Part of a small language model's weights.
Size: vocabulary 1024, 7.52M parameters.
Architecture: RMSNorm before each block, rotary positions, biases, tied embeddings.
Training: a variant of Muon for these matrices, 172M tokens, 5240 steps.
Each number is 500 + 25 x the weight over the matrix's rms, rounded and kept within 0 to 999. Layers, rows and columns count from 0. Numbers have three digits each.

# layer 2 attention output, 256x384, rms 0.0698, rows 101-245, columns 192-287
485511481501498484474509521501507526477480508514532513524493439466501459447512550543497510477523518478517480521500488478471496499473520521505511487496475470471524489525529502532499457468516485491527475494490528485449499534485515515503512483492473519490537477500494446483512515496499493468
458460514520525463510504477512533509439466506516482479484515490491504503506482528493513517559515481501511502537532513516524485525494474461476455482513475515500457479503498504510481550524480466503465502474535497508515466514501512539510497518532535513496484509526518520511508486459517513501
540493481547477508479522484539494495542517492501537457535468491522510497470497529521489468543518492540523490510494549445493505477500526479505528488494494508497516507546548514494495516503517520529485481484507511506480513511475533489459494482504514540453485528461506493502511475518486495487
525477495485505491467449494457535511497544526539512483500492491518509480532503519487512488486476524473501518504516542501491512525500510513505526510517518475540496459516514492504496497485481496528500520484544515519494487476505483551497503509481561497478506497531506531468546500489494507486
489493488508479516520504467536469470533464497454492498469495504479513515471513496508547494496467481498513495493526511496513520509501474483483516540490486488498487504547511519483505501510513506525484556468532448542448526517501523489530471498502491537507508492519514499521482485489504538530
493507497517507505503473509495465487488519545536544505449504519488505464473507524484523506513493512469492494505531553463508500512488509513472508493473518507469486527483523496496506497499438528520451523488544492496486502462485498506520533487511501509478483484451533478534514480470484540498
491528518494519485495523490499493471500486552477493507539489475539489456512507488452480511528453484520519482457555508534505518487489482468489477520486530522487464483485499461580502529494529523517496491429482512552500503539550511519503471487477526492538489464476539488397540522487499498443
455517488487485520496487524474506528489519520546509475509496483487466540500490512502480496478485471473497508479464550517547495480482498504492529529439468514495486540498501515472489511500474483492464513493529508469485503496522546487527554515488463527514569471529472472499503489489550534486
507502503482528499511521471518523480511472545507482515517520529491513479510502520528482487520514458507531491500497521511524519522514511483546489498517513509480468527491506491470524508482507506540476519503507495509454458503468513459500476481522580476481465456556482492479482523508525527490
485512518532499542517493523499522454529493525511487514467502511498497486431511540468511503507522499506524518490463511501485486514509518541508474483496497507489495526479483488499496457495484467512541492534519494539468525488516513504505520517514448504462490501471521559557513495538500491505
484500509506491484504517485491480503497523473508537512530530484510497524488497459483502495486483465461503461519486549502539489430480515494463475486501513519458551525500508513531488475436535479539525450523500497521498506532524448454500519522502529529506523509531525479459442510484501493485
502485507513476463513465476518493518526505494508472524470464536532497522510542505497516485450483475475465528481537525486505518512501547467515438495538448498499511507515468506492516503497470500491500452462475475498491474490499507520489503534479530505521514486543485536524557545472516553495
502515588499500512464506463504484500496498530494476523482461458481472480500509534506485504480483503528500531505515507505487555496527467493524501485478516488547510493462498481470431473543510502502500535482499496481497531496486500451484511534484517513489486485458523532510524501530523503468
496536503488492492500528486560464514482492481460502478486506530475517552507518496481527530478520450522547513509480495531473498536516508472523480535536506550491550460506496454509480465528452478453467487462484492518453522492492503490490488465495494454461495471505522535479506485448473500521
479521504510535489502488512464495487509492534498481478531530495541470520503506530537484479508477506505471520508498462487516536509479496483501498511519533490491508513533507494459487526464509522533483509462525520459546508487513486500529499477515482550508510467481490529514465475502514467539
488532508492466514503502457492530480554492513545514479482531506511503516506516513488489478487520505526484479481528576488553519532517545506503501517452508521516468498500533528499499526485470478487469531490536461487544500527484509461496470451486526492559485502511458455492458497523538514553
531491505524503494502495462530529514495519525507503491493518489516476493519491523509530514526473487527456497510506489480508473541484516515489512474484477532513508540485535493502543516479528535549542450472474478511483541501506477501498498498503475524495468523510484508534506528518519506491
482510461488489519500508534487560495487468485506505521496493501432507498487504533533501509497516510504498499523470530462486496511548501480504508470490495496479469468503500501505504487516538467507463523443466535468508461481497520527483521486512498481511520466494487459448570486548491507525
478454498539487439528505488509513479492457533493520493475534469507539471497487508519490499489471515467485471495487485506499488500471465491511479480480496492488463508495515476455505535507496480476547512506521514473464505562509491499496546530543437480496511474528509494494484497523488495546
498496506506518500496467453475488461471485502521538445519544511521480478532500520470528524481486481525485479517517465511509503497474494455479491508573513560453491484483512514530482497499425505543477518489520537509529469453462494526456540442509442479485457541511522532513496502472519482515
512546462437481476504517526493505487461478514490514482489499515483491471474564496529495501492482516505513537483505513508463538504475514480498460495503492450484453507529494518513515494493478473513460511501475486488506504522512497479503518472501497515507505483527559503467468572466539528468
512531496499501497513477521455475497486515476537541508550510484516497501503467501529494502451530517501500522528526450515519490514477495534467513456509439497499539479480481492524503486462525511513529486513511516483559473490503486464508494515508480496461504531513542520530506496502458562531
497539510522535488504501473520489496512523506485511484542484488486483481462469480523490530484504521531518480500507486473476470524510456504488493485504524507539521472542483448510477512516508512509481513487507494528505522488491490479540496512462454497508496512476474457495501483552533508504
504488496518479497493492483509560469503460508532514477531510466525483514508508524476454488542486466513465498521502536470515490502457495467482466461529500465505468497503508496508491491452459485522499497511522507502490493513517534527497500496486495507494498497495486468517472466484494520501
526498500454505492491453532497524530483522477469527515523487500493498518511532516524492505497493504485477506516507513471491437509519491486525456449468436504515516495484503510522499451452514504495527500445532527474528479497511478470501487451523531477490510482534509533474525472523466498493
511494477497564518504484527452522481496457472504511508521506479492506466457514486494507498502519513504510500445496527512480513449471503542455481457485465523510466500525497465453496497506520487491493503483479492497530503515540521489522556497505521544505558486540457476512499491496480502469
482506517491529458522511519522494524522504509497458535480502475512507476475514499519515464485535511523519494500502478543483525479516439509530477519511502497503492503552499464519488493443520505510524537489472474527491496472527539484466501494473513515530472483475474522471518533517511514519
520469503472487477487490521550518501499499506504491493454463482498513500492495535467502463484503529440516513554491547457538521486512543493523482462478522511526480532484496515503525483466478502536494523500515472518503456524461492522466489535481462508504478496490517498485481517495486476443
536485505485513497499486455513505491510475510520519507522528474486510497513502480488502456515500469468507535536507461486492507458500501498506522481480500510516464501503495508557517535478513510499477507547505492511494526460462486542488475504503497530509445552480516492503486513531458522526
487500474486477474488522513513480470512473482514529543530543526504536548480533511497508491518537485481525487490540529482501533496486490475499504511493500440510489473464500482474524510482489504524501483546485496517508511469488490521482439522493481522515457528531538496510520511543485496495
473502505506483505507467534495482477481478504496541536477488487473477531486516524445505485500491507501479500483512555504492458496489523470468490535540516512487571473552446525545530489497511471479505452510493483513472503570500551509505534490535519489479484517504485513502515457516520498505
486534502500502495489495508486504545524478491469487484489457501510508510506507498533484524512502524522498556501469494497481512511530495509482481506525520517527478489476487482480508467474475508549512488502503503487521472500492475499509512506478461534507515518506488481491537503511544533483
482508472520503525517480542497483473472512507503511505513502535495512493474527479465512526496469482487483479507521519477486507515484526510495489469492473475499518532505473496511507545487492474499530528493494530473488499473510504533535497508512519500576555525506542538507523496520472513512
464470504498492511482529514469472535506504492513517517471537515464512524523509472485514506496451469493506516495477490533499498498496528504503510520516474524527500494505471504522501503542501481478485545457514479513492482484489505517463520565485495507507480486477502499465492485531481514504
530491471477521532486495523474535540463499521510495464531501497502519497465534526473495538479505511503522506499529491504469491494478532515494540491502504471485516528512474532472489460503514505508498489529469490510502526444474497496505476495499508488546492519539540486532499531492493493537
526485466494504510468492487542525417475517538480521493503503500508508521507474504455518525497503516489492503474515509469493503451508515506484498482519499479488494537506514490511503469501525522513521488482518530485524476501487514474474503523522499440459495489479517467471470497519482496543
468515471526505471537482499474593510498499508501508481491538516521478521504494490548489518497531488464528499463540476536519469536527489491505478505464479485512468509502541477533479515467534487507521524543480529546509507525511520491521502476515489508466556497478500523474527528491459486460
495511503516508449513484513465508488491481503492546516555513465524499513512462524552502510494529518471491497525510498459517467506503494470497514480531507486524496486497494531523499486470518503470508477503492479533499525519451491508491495561499522484520513510508513503491560470483476506509
479501475459497503488473513501481507478532468533488487512544486475509484489480527455500490473496503497481548509507540496507482487522527485522497526502516470496494519526516479506488497478483515532521514503480535476496491506498484498519511539507505535528525497474459524493482543488487552510
526492495555507478567447493478503463488490506507510479513480529532505538508481494502532506497485537507472472514515485466532490507494497491480506494473453483491503499524535541499502515477502459496518515529485480492513516455488499515510492512491515505508542496513486498485491520496459529522
516462531489510504497531502485495500469499473501487515438468484530511537487490488479521478465513487516471522489460470474499507468517492501513476513476491469515520514543460496529530531514515512516537491502513478461489492447488475516473515537474531463487498500470504504490515509506483463486
482518461497516498537500496455481515476501497477486498498496503513503520494510505538473540515509529543504509484501535473479510512511548524496517502502532530478482501510491459503502465506464466504466549472519463509536506524526510481516524479476499518487527507507467534507518442530509502463
540455498508539487538463518509496506502495504541518489483482500519521528492458476521536475520487500503450497469520497510535487483492459456473525529496465524460499485468482498516508544470519473492461512473538504465523492523500457473466520480495491467505508499494510514517494522535517503518
499479516470532498525491530470508504458506520486529508479515495487495441504478492536494532534533482511504512523481499466479506493519471503496489492527463495463509449499477530471512492496495516469520477500473493515498473487502527498459563502501549477492502542462542471494536497451519480543
545478499519461497517475497472478485522455468531484485525548472534495523481514538514497552478527501526499547542513504497498486488528538483519455495534475505489480519497519502487485520495452478506484541504480479493492500495516530499525471469524495511497488472553493456480497498508490536498
484512514499475502479542481509505561487484473512513486517554460472498529488486527475498510466526455517516489512487495518523516512503542513498467490528506515451510502482469517490490525511481537515462533537528484513480501508508472505519513501476496483472529508555485492528522490523469505519
508500495511487484501493452542469529491517531471464544470497494496552496453522536489503504470527481460510507505484508503513449504488520476546483475475477538496505512540440476540494499508533498484519528512543476491517507481477492485454434506496493501541487543498509514478526512549519460475
516488481523519508505487499482535490476509512523519490526518500497499499505489480537503527483492498477481491523443515484531470506541499485503474505491499461534490518501490467483466473472498523515491552474467533504470510493517491515547509488511460528483509514501464500512504490507516502516
512509513441465476486527523457484524503487474506514512513524489487522549487466486441500503493488533500518486565526436554519493500548522517488490500473464494473506517507492515536470552531530486525492549513487523493479506503538475514523500505515507507460472454496535488454544523518495520548
538429533527517525465489499556454468498485464485466559448493509494498488520496484472502489494491487509543501490496472519481507506520488507513486510497509486512514486511520467488507490536505525517474486533486584512523495502479470542511513529552506520537516556492520473478462461460465516466
536452522492516478447519474481466465522490490445501549499499516501515525521510510529469458494528471459478502494493473481539477501510493522524522498543501524519505490497515523508505497458530463510532509545515476495504464557503472508521504501514500502478497490499525441444504487530540509445
508513484531529483483508514492523509498510492487466514506492478497532477482510512477506497565507508495503489480529444513495503487483517512469470502495516499480482506483479503478472498513515499491485460529521491491462479530492489461490466489511474522501522482485514518462478523512491482546
520475508475517504467499453488488503506468553525508474471535515466464508555511487493516499528473477519438533527489492528522527500515472480468506536488498465501500505502496516486513536513491519490512476473497508551494511550493448414516488494540481498515475538511528479508482442519546549490
476508466508505504518490505541439466552518501477533520522531476497492508514507490492516533452480527480513464496491505470467489483491507504485510459504482498522498519510515518479475490514494506463484497476476444476472535476499428527490484488502512485540516489519489501493457511501515510526
524498472486526450471463474527487511518507462456503522482461513520500536511503489507524488498467503517473496497447506486493534520487465561533483509481491498546514491484503489492519463478545476529488517482513489548512450508547500489515504498498523470496517459569490468482554538521494507494
516492485540504502510523502540498483515525494530502529505520555507504486487476528493513442471496541532488520448486479502482521479439475490458480527501489461514477537561535490492494490500490496520458524449538475520499526517473497509550524515497513527467486513510516478551475490497456510504
500552534507466500516469495470496523478505486542468481511535484509499471502483571490513498504501523464485472506477535484505471537519503507484499465491473516522507507518484462488512490466515489517500483449482455480506488539523498473515543536489483535485471485464504510488500518542505494537
505512491515489514487448531502489458511508499506482474508485440518487498520508509507471510500539513506514487452526486503488520475499559483491486521559512472482502514516525492543486497509461492503473472519497495487499470473480523509515510506523495516468518495473503473493523472486496539486
484520480558499492499500508488491524495499502484506512471479509469476518485531489485482473524501470478538479481491485469479526492488525508493489516511468494488497503499505487497491531454506512482466524529484535451496486498493524494514522493481469489492499521496457535542527454552529540485
487479483530516490471464519489485488519508498474481498513510494523514492513541479511503505497514489487518487480522485505498494514506488525507518485523489534493478489473479493503491476530506476466504510501506496440531522486511500523543495516496487523461492483508446541522542496499561486562
522494464476529487506462496493516453458505469503532492527510547537536508473568511507489492514521502492512473506500514480514509522521461504560490477473484481507476492462543531464459494494524487538515487533512514456507477501471539535489470555504509534506493507493505511532544500506518499506
449511506510503520462550481492504488513507507490518485485481452476498501483499487439494530498520480504519493495488482539503487473489513509457508522526515498540503482523507469467482523526498509484485500478511492498482481479521501487481496506471509522479535437475517540516543504517521517484
516454536498491492482518459524516503481526497450495500516483496512467510515512490484501482489525485489479523509519502476544496512476503491483528480494504506494491461563480500519521483466529487515465528467495468473517495516477505542492488520493483522523478490530477454479513481488536501507
498540507474494537477513476494461463531489536488504491502503520507471500475493501476542479512521481504441467501520499504540537496531556491491490501481488490503487489481508527521499510525525484529519509411479467484473521498535523499492477484526458541514527473558499473512481499479501505512
511496501459536512457515497484495468502493477521495461523454524556492464515488474495520462484505491504461504537499533513511568505465553474483527514512496489563478492510519500552507520517510568489482477508484521499498544516487500488482492497482535474505511494469492510438517511537468499532
535503512505502504528531515546460524537551489537453532480482562481477480480483516521499518477504544526487483507513494513498529526521495521512504532491483530508515498554483488519514510513498503517542494474496496496523518464532515488531502484527468514482544512507504496499506510453508528506
472476546466490508462499494507489511499516505516496512510490517510503527503446508486478489511463473500479485493457540479503502512513491499489562513550501483522510463493534513489502517534531518482503586538506420506504539491479495526491515511512463528536477443496494480476533501495450464474
513494520476516495523481502517491463504501521512474476500530544472444449523508479478525482489510510512547508517461515479509545488534458509538469494501508541499461447521520488509506519521481499503512475503483456519491492526535505536508507508488462503523504504458503509530497529479524497504
511512493495525527503506466494511496488491546488461464447489517521506489511512498497508445539482506465486493507515485512507501497515465482498492501508489523519515509503489482518522500459513472501538479482494496533504517450489501474465474513506498530534514477488476470552508527500530555484
516453511478546492460522515495487464492492502486459508488507500523525499525487452503470495527510491517548483499486535489486475501479492507506459518556507512502493477505517470498509479500528466526543543494464530455497477492507529509474480537485484514495484519496508483477517449461518551485
460471512527549522458497456517529512509494469476497467495469556479487483441491493486491490461532502544474494501520481492516513488473509475499529507507506513517525506499469483505474492480522474522519533501484458490520522463509548503511485500509546454499513470526549506489501513486491480518
523490522534480508500489490514531502503470500512478471490490505514508494491521488518491499461506487491453500459528472526517499481479486495492491490482494475506535530507501460517501508512488493532487516525482448526531500495494491497497478536449485477453521508517496534483498548458540522508
489513483496494541508506502538497491494492524481463481519521528504511557478503507487477483487485504497504534468517523456492510535520500501494536567483522494509520441526460470518501506506473521452425498515544502521496500519432483501499501534506520481525472434515492501534493505523485510535
465493516505529544513489452501487502503489553497465485482518527503529518503472482522480461558503524514470510517515496503498512475523491502473517503466487482495507484519525480540480494509478501481518442513505507514498474492477474461478489515517458504576501536496511491510517501484525528519
523473503531464502519505560474473505491524484494488556479495496528482527505476497503469504503519509453513511489475502514482501484514541508501482497498464490490485457521489500498527518524477485529524484492517455475512513531524492509529466513437512489483489502393477513482488497483507480483
503524480479496508477502508453534489476526506465497522478441517515504469465535543483516460519563514514510517487536472509492468502489460504492489509495515509474483514531466495510497471506446523504492524517506495485524492511520504494473487459516462491502476533495526472531474494477519506546
532494524518502499523497527473490481514474451496527503542519467538513510494483469505484508518521497511515492511483466514523517472509495509479455509471501551493509472528420478523521501502491487533465539480484534548511548496483507485523451505479516506521510518480530494485466503528530455478
505491486513502468501542493488515499497489504485483479487471523507525498507505490538475475518517520513512514490517524476519500479480518482497520539488485476500485498477520482483459474464488492500494466531467492529490526460529539491496521547490488477540490535521513497497488533571534484475
488533500466499525526517526535482547504519534542468487513491513497515503510484533479484464475513502519506521523484486468522522498528508498556517500466457502514489512515480503516486497475502506552497510472464479464519489484491527477461495518533506499494506525492512514499506544488497461519
531496492500506520449488519522570490493521514510499541491476480508495451478505499484484514517513505489525519455516454505484522490480506497485546503520494481475452468541500490501481524500489477525510507515518542555476487565529505515482476522495482507514485508510495533506527473468549513523
534511512528512534485498476511482503483495517524500479508475512541504485513474546487565485491517524452541505514466466491460469490488510516467498504486485492488509568505442465496497490494490523500470511490472472494491504498476486517477510502483489530506532477465491517538507496496483476500
517502512524519473509532503509480500505483472480522527505541515490476463511551497530500462477495510491506489505508456506491534505537518526492501514500528460502491507460488506470475523466486528479523460486450518514497492454456497519508484513480526498482480522495477500498506478486489531497
523543488522454489508493492489468520506507501513517476515498519477477487508499477540514486450486494502484469469510519505464478522482495499520519504398507508459520522497522519462472493532507517478489513501539523525443477489486501503492484466489495501488475526474529485504442499501538457525
518514508483477468500519510489517530518549515486518507468518499493494441533527495569484508520496535503472481518516540521511474466477521496515520517525501455489460510506514514489470530504499482496486480503482442489516517529493467535452496519516509476474485455479489529434520532453517510488
474459497539509482519507511513494509488492530545478533480548484508497509470477557458489478538522502459502540493522532527509527498478488496485538509477499499501460499516531495510506547506507476504496522530538509510488500522495509486448464507538509528468517505513527534523522509509505499543
464524513489425529515487460524472522511472517482516511503524523456484499509515515501485494497513500462526546522485479507484516496527495515478505449508528487469534480517458465507494498505539524462506507471503495506464519483468508496481525469496524450541577527497510493504484459475489510527
466541445506502468479554472528501459489471479488514547500520528517513538502527519556483503503473468512499506482486484500489488523474494500509498512529491481493522490507485487470480491524531498501502506492476503500468471518504484434493489500483493481482496460515481520495489494516491552499
477456501503479542457499489522473520469497519480494489493476504447525512502524511523519484547452466475492512525490513482486532488524514515463493520507493501515498481459516472478498484528550491473507489514540493477504523530476499506448521464488497534476501480508500502460508559502501526550
545462508497521483523529450508536515493471459497518489473509532503492505509512478533526473487520519476474477485505509504488522488504514478509521514458527477482497530476535492486483498470498500473487498537536522512549501514468459502475488480491485493481495544514517458452491510491474508463
499499543470473485472499515508513525472504488482455485510469488465521509491503478519454506519520498476518489509520476530483483508529494535529471488458457475487483452526509547508519533515503460509524453485495483508507515510475524499468444471535529524521533510533442494466475512525478499477
508516487507461499529496487519485528487481497479502489479539490497518541554494517517509467512522490503467499518492519467452485514469498518499484530530491482483498518515514472505530501509515505489492529517474521450475519512493483497523471503510514493472468485495498533483531547457502548503
529527524499504504466515510529437523534493474475530532477494480540486507482476481517528478471504499476481515500529470473466512498467511494529485522477473517530536515485459499502471525488467491478479523548533487499508457491480524495567464474508505504469464526498529468549452452491525507550
502516447498524518488496497565500472494505461520534496499510536486501535527544514539473504488459499508511486538435561482509497525505510505506512508445480511466507490500535520502487489515513506486482500468458494462478517500517510497499488508457513481496510515504508504501454452488493487472
460519506526488498528479510468470462498499499544488499515537492485493519495527509486488524461527528504494482509512536481522508526516469510515490525468538517488487475500501506480494491488511487517484548515497516484504500450498481525533482518507506540504507504493449487519470497509504486501
510505465503495535490493494489501488469507487524529488468520480509468561470500502489540474510460486520479535538521487524538475500527522545491506517487524520519493507484497486487544504496492521513475486481458517501519484506517519511515526535451488520488493511513488531486566463499503469513
525504500513485529529503499526493461474487494488453470500524457512499487527489484482494480527534520507484541476472499498497519487480503501522480469518484503494499480501477468495503503496477504506504504520532505479522522478534551493530523541540487537521467507491500499513519525477491488455
481504494504484471511502514500531507527505495523507492490577527463492482513466528497466556518562503494465481486469533486494470480506512500478528471477530478518488514496515498456522498529510531509493502501552520496523516502490518515519555524481481549535480513489472494530559505559512519519
463493503518522479528474519504528513527482485517532468509515492503511507468500472522518493446511510497474491491494492495503511520474510536482511493517488507461504521525496530508517504491535479509504457560477496499489493501479501553531539492469510489519507513491536469509507488488503534495
492461486517503499505519509530512531515529473516500523472460537519488438508489517520481490502527503449505467508492528486463504468498511499501522481502522495499500518515527545478502521499494497505508484511466487496454551539478462490437517528479516478494529535434524458494486534493457459527
490509486505466511501483489484508506486471514547513502527498535477510496523491485521563543503542560515484486551501490518481521541500498511465530469472505458537515496512510502549501471487501513567512561461532477449493496510490506504506534506479480500508477484497489443539522511507489513506
524549510554489510474492476496515483508509491545514494536529458502502487499516519533429510512492473496507464476475506542500524507445473506532485465527526494509516514454487514501524527460544485520504483474473499518475527478499518496471486483533477466493522502513494430514486495545486467524
543508490520505481500496518458506517501518496510489532516476544500530501504464488487507450497544499508504511474490480479511499498481522506497525504473489554498488496524472489529465509462469470485491506449515447499458526479479493464513463485442481497505460518521508525499464444519480481523
506512470483521494524474522500519477476480522499523514486494495512466492486516496502492491479503547497530501501501487472456486479514520510520534475482479547465494485486496488508509486486518501513461499465504440528499512507477479505484491445489482491510504447480452463554484455500481515524
490538498478497517501518515528514448509481484517508500467504491459491500496532495503498511465525455478498467467540511499471483481504511529497488461496515523507516498489473490482511473510548513495517516505518529464514484531484533539458467500467517514492520466461464466477471505470499466501
466486515505499437497509464455516489532475524466490501475540493511516522517519527471508509491453507507471505491531530512530510466522470503517529526561525497505517497497542552512499536492487482505490509479472485515520487494524513526519471518530518463540486498513473488450486493531489520510
494499518488482496458480523518476486466518503493499489532494483514488505524479497507507511510504518502489495517506525458452494485502513493506504494485523487517520468478478465501520476515496506479526500508515512504521520481496508492464469464531477518502479489514493516457555511461483510474
526500503496530497457480508500481499558539492511489495514547531473429479472478485513492515486472508510495507519464537484483483542522525504517497482507502482515506480462512528449494517530488472484465547459527499510528516530470489512524500481485436539499507499498520466531531508477491509506
503503554517519500503541455532477511500502473544531520464510503511528531489509489502476506490476511522508468512503499511488455523527500502526511514490513493534518466515486520518489549530492489495523452527503506514461525517462507479510533480569484466577544505501508471482502527539541494492
530480521510488507478507514531494508507480517500498471484481489523498518491502475525467502440536501506533534506480560477495510514469475526519489527462506504521491506524506488441486482483548486448485516475444497464480438521460514461489508486499553537520499521537491526540513477507520456492
484526516506483475529493551479540477481492529485477515498499476498522532520521503509501507494514478488483488489515499494521522500486492518503499504516494482524480514511470526498501520495472523487529499495520500535504533498520500492486532487478508444479563495486519477521541492466486497493
454534495525481474516497479489509520488484528522519499491490495518526491487481492456514523536478505519510480520516501514533489477483482514517525484516506482498486559501499497527498491491503488554517515497528499476476508533468516483493503554527502496533504513531507482467553489549476540504
473535519489522563498518491495501474474480517525513544544527495508508494514475509489522513494485525515485527491527504482488508514460513522451532495524562461556460454532503485492458476483456510502522467539478511511501510521484531528492547516498527514497486546511536487478536506539538556510
507506483515497516480525521545478524508520501479519519517494489518471440505520538570456479511491559526520489484475501500505479465495499478494510502485510492491537461522531503497501505514496489509499495508512496528492482599502521515525520514509476457506506499514496493547493499527524490528
529543501474458497454513499486481454525553509483471499536466495536449466508468486500505515505499486491493520509505541465490491502520529524555478477487493473517501488461453461510502510494514506501553523503447505457500522487496498449472488517462528497491519508427512567479500532533480515554
492528485486470543503503515495502496515540482466509514493477543528495489504512524515521508474476504510487479528510501506485497505471537521504509511491433494469524485501495532502456493494491461483497491488516523493457481483472558503491512505526493538526493498491523484480520511522492458459
558479464464507466489453509498493492536547506486511507505477461496471462502524487521551506484458491502477525489490504535512498475486497506495516514503489503526536487500541479493487456493444478507522461511473492534498541520544444495438484468514515457511534503470518475484503527490475526499
496479455440466471520534509479534484524484499502504485512485491482502515484528512489533518499526507540486510525486527518524554524501475526480537513485521528499490467525471482515483490491505498471437522496516492547505509501470492500510512468479508496488496517492513504489505477497492481522
498500495518466501510532486524510482547502492471480514457488481497458459472510466518499499510535504550548542486466464514498517504476468483512498469494502490511477498501494479443503513534506514529448513478575499500471493493521461513469524548483486517508473508463515520488499539516508474538
499494468479512523533410535493486502494515465536499527527498475486482458515485476513489558530519544466495512480535493508495547492520506535486460445496500490512508490452521505502489526485517478504495496503490454495494439517528528510515496524491442478503523473517499530518507514489497459486
515498532541524458518491509455517501504465490519522505525528513509506502510495528470517481486489496498512478539531474478503476500539520493513484480496472508496443534516479558519540510477524474507505492523487478527543426484468520473507505537505520507504527551499499491496517533481513486569
508495516495521506477483516531446531512545521501496492468463509509500507485508517496515499448539443522478493443506518496466507505513496517568462505477499493487504524506489554505462467493533476538535508460483485476532536512480472481535489504531525516505501473524517568534469506545525505470
505502487485505527497502492528501520485485528504486458479492489511527491547507485508537529483519497534492499529486531496473458516524495487500472478524504443534505493486498474465514504517490563493450492492495531551467492492478503527461499495536519517512506510524515508489535531497511488510
503494533509472513532485509532507532485501527500507501485517510465545550516459525545525497492493531492478508469483574503519523501473518517496476495472484499493498542465510525492515507498478497486508489514500510530484506504484471524521506495515529459501520483512518473518481496550474438503
445478520503535481519531470459518498453448517491498506457494493478490479478534508515478506468495511446474519514501506460513495495480480481502483485536507503515524490500495486472491528543471500521498472506474504525500572486466497493524473479507466510498481487465542483545459521489504480491
496518470472516524508476470507515547515534439492514525496436481459521519478528517489450524493531512518533506535479510490485503527530525530539464498510522505503522454502504504498482481488515479513559490527505474514489477497500469485495465542518519457494513500506497496489499495495508467492
475538531541432512457495465531470481530504468529452480499491511496457515530506476477509474504480524502462510483532515497503506502484531489486507483486500525508487506491438487501496509504484519484445512500524480442518497480522502515519503511456488495491497505466538479531483538514473472479
503497466521487457553501484501480544511502525500493485484508521487515506501475534533491486484521515514546492518505508468501465503515521485513527460482471495500484515509532511505484522487492506494498498451519456482533494508502530507506477471487531503470510482460467492515484515457503488502
499479479524508453515486503489447473467497453499483492503496490493495497502477473519477512469465468496504494484459529528532514520497466474497474540516505508506500511490513500494493498481493523534514492522494536478504492516458486514505507513499488494498494505518493467509454485459509491509
504530525480504526481513487506494497496478496527483504493504505485488471514486510498523506479510509536512477506502489471479501505514527518490503502503514508457563532557533467533491501503484509483511517488473501537521515496524523517472463465451482516468468485497487498507491482522517496479
505508505506461492472522499491530477521505506509464491493491504486543496504479456459498520506522503555497518498560486532556519498477506501510493505544497490528495494466466479486466503501469481537502489465487464461509559517468509515472523508540479554498458482514539510512507495520490514457
516487478483485483503465521514480501454481488503468501480477505472503436495539531514521519512513514488500512505500491525487503501524525516499488512481492510486523515487546498514458475482499454468503484505490516517481521499486523541523525484517498486502495505511479505468547482485542533534
542522512529487455482504508470520503513494501510511512498472503530495476521481492516514503504468504505484503530483521503476484499494511487487484454502495494509477509474508494493496493488515529505483506475517490512473509471559504519506477472444499474465490440517466516527481494487547485509
488492490537461485516464519522502497490502527473503464485541473491477530523456492502520525509493498461491458439517579491464495494445513530500514480527540496485514487557518509515568504487513505543513511494525476504494490514467487529492538508491490542534535485505466484515490523498450520529
494460508505543512539520465518504505493520514460510510488464526503538511456484492557473488519460521519474508466498508502512478515477522524487463536469470494523506512504493513466505536520507518563533528520510514483513500511498487505463475501474545513514522467489502523478506452505544492540
544476483466466515488517510518513535486516496478500496494501513499495538494518508520485466512504477496506495529537505510471472465533482484528502515518467532482493512504509452491495506495525470504453487518466465464504517549521528523489517521479500521522511551534536495500509513492507481503
524511485487470484474484501476510489531485509491513478514516512474497521503489486522509489432544502481517495496466530485564483488482526478472473474474542521483488465514507480487503508473466478483497488543474487544487519544458498478506518520515514475536515496508508536481523490431506491490
499530540523504545521500504490524479487488486496487493501503504509500527540472501492471475540489494501472480496485474506526523521501499494478476519530512514500513482495489483498539538488493511508522522485516557504459513490494482489473529477559479544490515489512531529503500488503565517508
474547451541460530479524509501507521511500516451489487511501525484526462446482517484505490510541488550547508473518535493498488543523526522492495493489491475491487501492541487465539483531488495506472497456535506502493518495451519490527526428514524500463414507519537491515497511535497466467
506476536505499511509498529491552488489486517482519484507557504502484464492483495512481491514488493492519475511494509499531544500519479482499558504495505483518478523505508451486476504496502520503515499508473459476513496481499500505478505490448531497492521491520502545500479449523532483506
507509499445511475504510494509510577506470478491529519505500477497457500504492488521509484503527505469523471509486476482460509465470540473503502496527450509495501495466492515481529500502540507452481545525422495515503461520515497504488514485468473486490514495560477503501515438444510505481
505534508486496480437476491504504525476553525485496491505493471486502498516438482508475509515491495483500470495535521534526492466481504482530499506499468491522493527464489497486521504509525497523442480491454510525503506505543484469518516475497504490481515518465489530458512512498527530479
484513468460494503463483495494476529526505500512509516491513479476497495501512494473503508521476506544495526496506539459488484534513499459464486505532559494500506499514505518469494514494492478522514485510502469549495476491508477479475488484495509522514525556527553492484462481460507479443
523531495485476480476481477540505472548485498504465488534497509489522479497452509478509492493473481499484447488525535505504520498521512474489513459494535533465477505483534486488486516471513504531505477554513474513517493456503488441530507512521484477499509516456502476503478470509509516509
533508517551494497509542480522499518489465486476489527487552488490520469510537511519509433440498489484507493520509467503502525506484514512491482523500495539499493514503461479532475516488498517494484497452479502514512480520521526511507494526522466493454474466505490600582489450477515488488
528499480517432489501475479513470516506501523506493540503486526472515505496499519479502471491505507507534535478509471463502507475458529548536535528524503497461490480534507499516471508520507499490442482526490530540499525481469504501515480516490492546481478511486538453484514499479506480504